From a checkpoint of a small transformer trained on Wikipedia.
Training: a variant of SOAP for these matrices, 159M tokens.
Each number is 200 + 20 x the weight over its row's rms, rounded and kept within 0 to 999. Layers, rows and columns count from 0. The size before them is the row's rms in percent of the matrix's.

# layer 5 MLP up, 256x64, rms 0.0877, rows 0-50, columns 0-63
090,169,158,197,245,200,178,223,168,209,231,220,211,174,182,197,167,196,200,214,205,170,198,228,180,211,215,203,183,163,211,186,190,204,189,226,208,158,161,186,192,197,201,203,204,173,181,206,216,204,195,193,177,204,230,185,192,190,207,160,205,172,201,196,210
086,177,197,200,183,181,219,234,226,196,187,198,175,181,165,198,209,153,195,229,171,178,229,223,164,170,197,207,209,191,186,204,176,192,210,214,223,199,211,213,211,203,219,211,188,155,235,218,202,156,189,216,213,192,194,203,197,184,182,202,214,177,203,178,169
088,195,194,175,196,148,243,198,209,205,175,181,198,147,215,192,199,189,196,187,190,207,188,198,200,186,185,213,219,226,211,203,244,213,171,200,224,213,217,226,195,178,178,209,190,199,196,221,232,185,228,200,197,187,176,226,214,221,224,210,177,187,184,189,243
101,188,242,202,201,188,208,213,203,212,207,214,165,190,183,205,206,159,184,176,210,213,211,226,198,205,224,174,159,158,206,176,187,198,213,184,207,210,161,196,199,202,174,202,193,194,201,193,214,178,183,171,202,204,233,215,184,170,202,210,242,170,245,190,193
087,194,204,212,181,218,183,152,198,207,206,172,219,168,198,235,233,210,206,194,234,209,226,233,203,213,186,180,244,210,184,207,189,197,206,207,232,220,179,227,188,198,210,229,202,234,220,207,205,200,200,209,222,224,201,223,193,215,159,194,196,216,225,221,226
093,218,215,169,168,185,164,188,202,161,192,172,190,209,193,187,236,199,199,178,231,200,220,190,192,221,181,232,201,220,231,178,186,219,190,206,220,233,205,189,170,165,180,183,198,189,197,212,194,191,209,190,175,179,184,223,208,240,196,209,207,192,238,193,231
091,199,194,193,164,202,191,186,179,228,206,237,163,189,206,200,169,169,203,211,204,170,191,167,190,195,165,173,172,186,175,185,184,171,206,203,193,188,236,216,194,192,179,204,206,178,188,216,161,181,197,172,201,211,193,193,152,201,223,221,200,179,220,201,219
098,191,198,187,168,190,188,172,229,220,255,196,193,191,237,213,192,190,192,217,180,213,217,217,191,219,222,227,228,192,179,195,205,240,231,201,230,197,225,198,206,173,211,207,206,204,188,219,202,224,216,217,215,214,205,232,168,195,223,180,168,169,220,207,208
098,186,208,218,203,194,216,181,187,196,176,198,173,214,184,173,193,182,218,159,203,193,214,211,229,160,186,192,206,199,174,154,198,207,169,186,187,224,160,192,227,198,182,215,192,191,182,184,184,176,206,218,204,197,169,158,198,219,219,198,223,156,212,202,220
114,208,209,195,216,225,201,219,226,179,225,208,204,167,216,208,208,192,244,185,226,225,208,203,177,205,210,169,187,203,219,207,165,205,215,189,200,181,206,172,185,215,191,248,198,184,179,216,230,207,203,182,174,168,174,222,202,221,216,150,210,219,204,220,210
089,201,153,171,186,217,201,159,155,204,224,193,202,214,185,193,159,220,196,189,225,199,234,225,206,168,185,199,188,199,198,236,175,188,194,197,197,200,224,229,225,187,224,204,238,214,191,215,219,167,194,216,204,213,177,191,197,187,201,232,189,197,196,199,184
108,185,259,201,220,216,200,204,191,224,182,188,206,196,191,234,196,188,216,178,222,218,185,200,209,196,208,170,238,189,179,183,201,207,198,178,210,195,223,221,160,172,207,204,177,236,223,234,199,244,195,247,202,219,193,202,209,198,199,170,201,184,204,198,197
086,212,237,187,179,199,195,213,221,175,193,234,153,170,212,131,174,211,187,229,207,221,206,217,197,197,187,201,178,197,187,200,206,205,196,181,209,194,212,231,190,213,212,219,217,192,197,204,192,170,175,198,206,157,204,208,199,209,204,202,169,231,193,233,210
110,195,183,209,185,205,218,204,209,200,208,217,199,198,191,185,170,188,211,195,211,221,198,246,157,225,186,196,214,199,197,153,215,193,201,189,228,176,213,198,203,175,201,229,228,184,192,202,216,181,202,180,158,193,193,243,196,255,189,177,230,201,232,210,207
098,205,216,228,211,209,194,182,190,179,190,216,208,185,179,166,185,157,175,195,186,213,200,195,213,205,177,179,182,180,197,169,195,231,209,227,163,157,227,200,185,181,218,204,221,194,227,181,221,198,212,199,185,197,171,159,172,210,228,192,172,176,194,181,204
101,148,201,179,202,218,202,201,210,187,162,202,170,149,208,214,223,217,228,229,203,195,207,174,213,186,172,181,205,215,219,192,203,189,181,222,205,181,176,238,191,212,208,196,207,180,198,210,240,227,183,195,192,206,206,243,214,218,188,225,210,177,203,216,212
108,207,217,219,183,232,213,199,222,204,187,237,200,208,238,210,180,194,178,239,203,186,221,209,211,195,189,220,198,219,166,199,182,215,208,192,194,178,205,216,154,188,214,217,199,188,191,217,223,192,179,210,204,179,201,241,196,164,223,194,171,188,253,181,219
106,222,211,184,210,177,193,200,191,177,196,194,156,211,206,180,215,185,211,180,191,200,215,170,221,190,160,192,181,205,155,172,220,227,201,184,236,189,202,199,186,160,151,213,168,182,225,205,197,189,209,203,220,180,176,216,189,186,201,175,184,183,179,218,208
088,207,184,184,203,217,187,192,209,203,215,195,226,192,187,211,195,231,173,159,225,192,186,181,231,190,201,196,206,178,194,177,166,206,160,189,250,197,183,175,197,161,203,200,186,194,190,190,222,167,225,225,180,173,178,199,214,224,201,217,156,191,203,177,201
100,201,236,213,246,189,173,192,183,209,226,174,202,181,173,191,217,194,236,216,237,193,208,199,185,201,198,200,173,172,184,183,194,196,197,213,203,159,195,211,228,180,200,207,199,165,198,217,174,200,201,187,180,152,155,205,173,195,204,200,184,216,176,180,199
100,185,198,222,222,186,197,205,193,194,178,178,201,191,224,176,183,174,146,215,203,196,223,234,196,174,216,209,206,202,195,192,173,203,172,189,190,211,231,202,207,186,181,192,200,162,175,174,232,206,207,158,200,179,242,202,232,177,167,217,221,186,194,197,196
096,218,180,232,192,195,184,201,182,209,190,192,186,197,188,175,192,207,158,152,205,178,245,186,213,191,190,189,186,209,168,181,188,224,172,189,175,179,182,226,171,174,187,228,230,180,185,181,186,174,231,190,197,194,184,203,195,209,179,206,188,183,209,164,185
089,189,224,168,151,195,228,195,217,195,180,189,213,160,233,180,193,188,215,158,201,192,196,214,199,211,198,206,193,176,169,177,221,167,168,198,184,183,197,227,192,158,200,207,228,195,164,189,197,190,190,200,181,184,189,207,212,198,226,192,186,167,179,218,209
076,208,178,206,196,215,167,217,220,195,205,205,236,238,151,247,190,196,166,200,227,218,176,160,205,200,208,228,197,193,189,188,186,192,168,196,216,199,206,196,214,195,208,197,189,194,201,222,198,163,229,232,215,211,213,218,220,190,217,233,209,187,183,200,230
098,237,191,190,222,259,187,199,198,199,210,208,222,183,228,200,244,216,211,179,197,169,207,205,222,226,194,192,164,175,231,214,207,201,196,176,191,223,187,189,201,180,203,206,245,193,190,218,229,228,203,238,213,201,193,179,210,213,219,219,220,200,213,184,189
115,159,188,202,201,188,215,186,173,213,194,237,209,217,165,179,188,173,192,232,204,198,219,184,193,205,228,231,228,151,182,211,213,191,178,213,230,167,177,203,227,211,199,198,182,218,167,203,199,199,201,206,220,206,229,207,215,176,174,235,209,206,216,192,215
106,200,194,213,178,203,205,194,244,200,161,227,199,199,166,141,173,171,210,209,208,195,208,219,218,203,182,194,201,173,207,187,190,219,185,193,155,188,203,198,211,173,157,216,234,176,199,170,187,186,186,202,202,179,207,197,184,205,176,188,202,180,232,204,193
110,181,222,181,192,176,219,192,194,185,172,185,193,178,183,205,165,180,200,183,195,188,210,190,162,222,191,206,204,169,157,170,169,178,191,195,162,176,210,227,174,174,179,188,150,173,183,195,191,187,189,164,205,187,199,219,197,193,208,199,185,187,220,199,200
099,204,197,162,190,190,189,214,209,235,195,212,233,203,212,215,207,193,167,218,211,188,190,212,219,205,163,220,178,206,197,200,164,178,191,189,220,201,225,236,189,215,196,238,182,213,213,229,196,168,214,211,181,197,195,232,183,233,192,227,164,199,230,165,206
106,175,203,158,250,239,201,169,201,195,205,200,194,169,198,181,207,185,199,220,209,196,222,213,183,197,217,187,197,184,174,220,175,196,186,201,192,183,192,213,217,190,204,163,162,188,166,195,192,189,185,186,175,164,233,210,214,160,212,176,195,207,231,207,191
102,199,235,195,198,180,203,163,187,205,185,214,223,160,169,197,170,212,214,185,205,158,210,224,185,210,183,217,169,168,182,179,166,192,184,179,178,183,191,209,188,198,189,186,214,174,216,194,195,189,212,169,166,184,200,188,175,194,214,235,232,185,220,201,185
101,157,211,194,215,193,190,210,190,198,189,214,170,205,184,179,173,203,159,198,186,186,186,195,183,203,168,195,203,204,219,219,173,174,168,192,193,191,212,150,222,206,192,241,189,197,183,230,188,184,192,166,209,199,174,231,198,216,212,199,227,189,216,246,215
095,189,191,169,219,169,173,224,232,202,208,196,206,190,173,202,185,178,242,222,207,186,214,196,194,182,169,222,211,200,211,193,191,221,213,210,177,184,205,213,212,179,203,218,180,205,160,233,243,198,208,219,174,223,206,196,206,245,225,239,200,201,177,197,213
104,187,210,212,210,218,168,143,166,157,149,186,203,168,208,172,193,168,201,190,183,195,219,243,199,207,182,190,193,190,192,206,219,208,190,183,213,187,170,187,223,176,181,204,191,185,198,215,225,195,190,224,179,222,190,184,198,194,214,182,193,178,191,187,215
107,205,180,179,174,210,170,204,205,196,207,231,227,171,228,200,187,181,206,142,238,187,202,202,205,213,160,224,186,174,216,215,184,171,183,168,206,192,173,184,191,193,190,216,204,192,223,201,199,199,187,217,178,171,214,203,217,199,164,224,202,229,222,203,185
117,173,151,213,241,236,192,203,192,215,197,208,226,220,158,229,207,230,176,194,212,189,223,188,214,209,219,214,243,197,175,201,191,209,177,191,232,197,178,188,225,219,188,206,222,200,205,236,212,213,156,198,204,179,194,211,208,196,188,214,201,210,225,188,199
096,204,193,171,220,207,229,158,209,200,232,199,198,176,198,199,208,242,221,240,193,199,238,210,202,240,165,188,211,164,185,202,177,189,203,187,212,186,160,201,209,225,194,219,213,207,179,231,245,201,183,196,207,199,195,209,181,186,191,217,171,197,200,201,199
105,209,211,213,206,195,206,189,230,204,203,226,218,193,217,213,187,154,189,175,228,224,178,179,193,175,183,189,194,180,196,201,194,176,185,212,200,178,199,214,181,208,145,221,170,214,194,217,196,239,209,190,193,184,230,223,220,198,138,176,197,207,206,189,217
117,161,212,212,197,215,182,172,214,228,192,225,179,188,193,221,188,186,202,158,210,233,227,214,160,219,187,189,168,197,222,198,193,204,207,172,209,172,168,195,214,197,166,198,176,217,201,200,249,198,224,208,178,213,218,198,218,200,217,195,202,212,236,211,178
089,188,221,224,207,192,186,235,206,190,167,226,213,174,183,201,184,161,191,213,200,202,198,187,182,178,191,184,184,172,202,195,203,245,210,204,174,203,216,179,185,204,175,210,160,175,228,231,205,245,172,217,216,184,215,209,189,194,235,176,226,186,207,186,207
120,193,185,191,216,172,199,168,190,200,189,182,225,164,179,177,209,201,215,173,186,193,219,153,168,205,176,201,208,149,195,244,196,203,196,195,209,178,206,218,213,194,186,175,182,203,196,205,228,205,190,197,179,177,167,213,185,160,178,205,198,188,162,210,191
099,158,194,199,205,203,204,178,187,232,231,223,182,186,195,182,202,225,206,212,220,233,219,209,233,186,196,201,233,191,203,227,201,218,206,196,193,216,221,196,237,202,239,191,186,229,174,211,241,206,201,232,230,210,203,193,220,219,213,206,210,185,240,230,211
094,205,198,213,206,191,180,224,207,211,199,204,163,207,214,200,173,184,147,173,207,174,199,212,169,195,212,222,195,187,205,223,215,206,178,183,194,185,239,183,226,186,252,173,170,195,185,211,198,180,214,222,210,180,156,218,201,212,209,183,209,180,208,226,220
088,216,209,189,183,199,225,187,189,224,209,199,238,146,203,230,206,203,219,200,196,166,209,198,136,195,168,188,206,164,204,229,205,205,174,199,224,185,183,187,209,223,209,177,211,184,182,191,191,180,243,206,192,185,191,191,195,185,198,183,181,202,210,234,199
111,222,189,181,169,194,217,203,209,166,170,178,166,155,189,152,183,159,205,201,168,198,179,178,197,192,175,194,187,182,186,197,194,187,219,179,190,187,197,200,209,197,185,192,188,225,184,196,195,188,175,168,208,158,179,182,188,216,199,183,210,180,204,230,218
104,211,194,216,210,217,223,175,193,226,239,198,229,217,205,192,184,156,201,191,199,222,216,209,200,229,160,205,177,227,193,173,236,182,210,215,229,195,198,195,216,234,227,191,211,201,191,208,211,205,199,229,176,206,170,224,184,210,151,200,228,191,204,210,220
108,249,192,197,190,190,191,193,209,217,241,198,183,198,218,222,212,175,205,241,218,185,212,215,211,183,218,215,210,170,187,192,188,212,184,189,221,210,213,190,188,234,217,203,207,217,174,209,213,187,216,229,254,220,225,206,209,205,192,226,217,201,211,196,256
095,187,209,210,189,241,191,185,183,209,221,169,213,214,177,223,210,188,177,197,194,151,181,149,185,190,193,187,211,199,213,219,181,199,208,193,220,180,194,190,200,197,201,205,174,182,198,239,188,221,173,182,226,186,189,217,224,167,188,235,232,191,234,196,220
104,210,201,198,209,161,196,200,195,206,171,158,203,180,175,191,176,162,213,191,185,193,216,208,208,174,236,216,200,227,165,182,186,203,197,196,176,195,197,170,199,185,221,201,229,204,185,192,227,219,195,209,205,200,181,162,170,217,209,181,201,137,208,201,222
104,167,225,195,182,209,171,158,209,211,196,204,168,188,194,198,205,161,166,209,194,184,214,181,177,172,190,196,178,197,164,167,195,189,220,225,189,225,186,202,178,239,193,199,163,188,180,216,235,199,198,220,187,214,213,201,175,187,210,233,190,184,215,214,213
099,213,206,186,190,197,189,197,195,207,176,246,159,177,150,220,197,193,188,217,215,205,216,167,198,176,175,209,186,186,199,194,173,176,178,188,193,221,189,180,180,196,174,211,217,182,241,216,205,201,186,202,220,220,199,161,221,190,212,174,193,204,223,159,178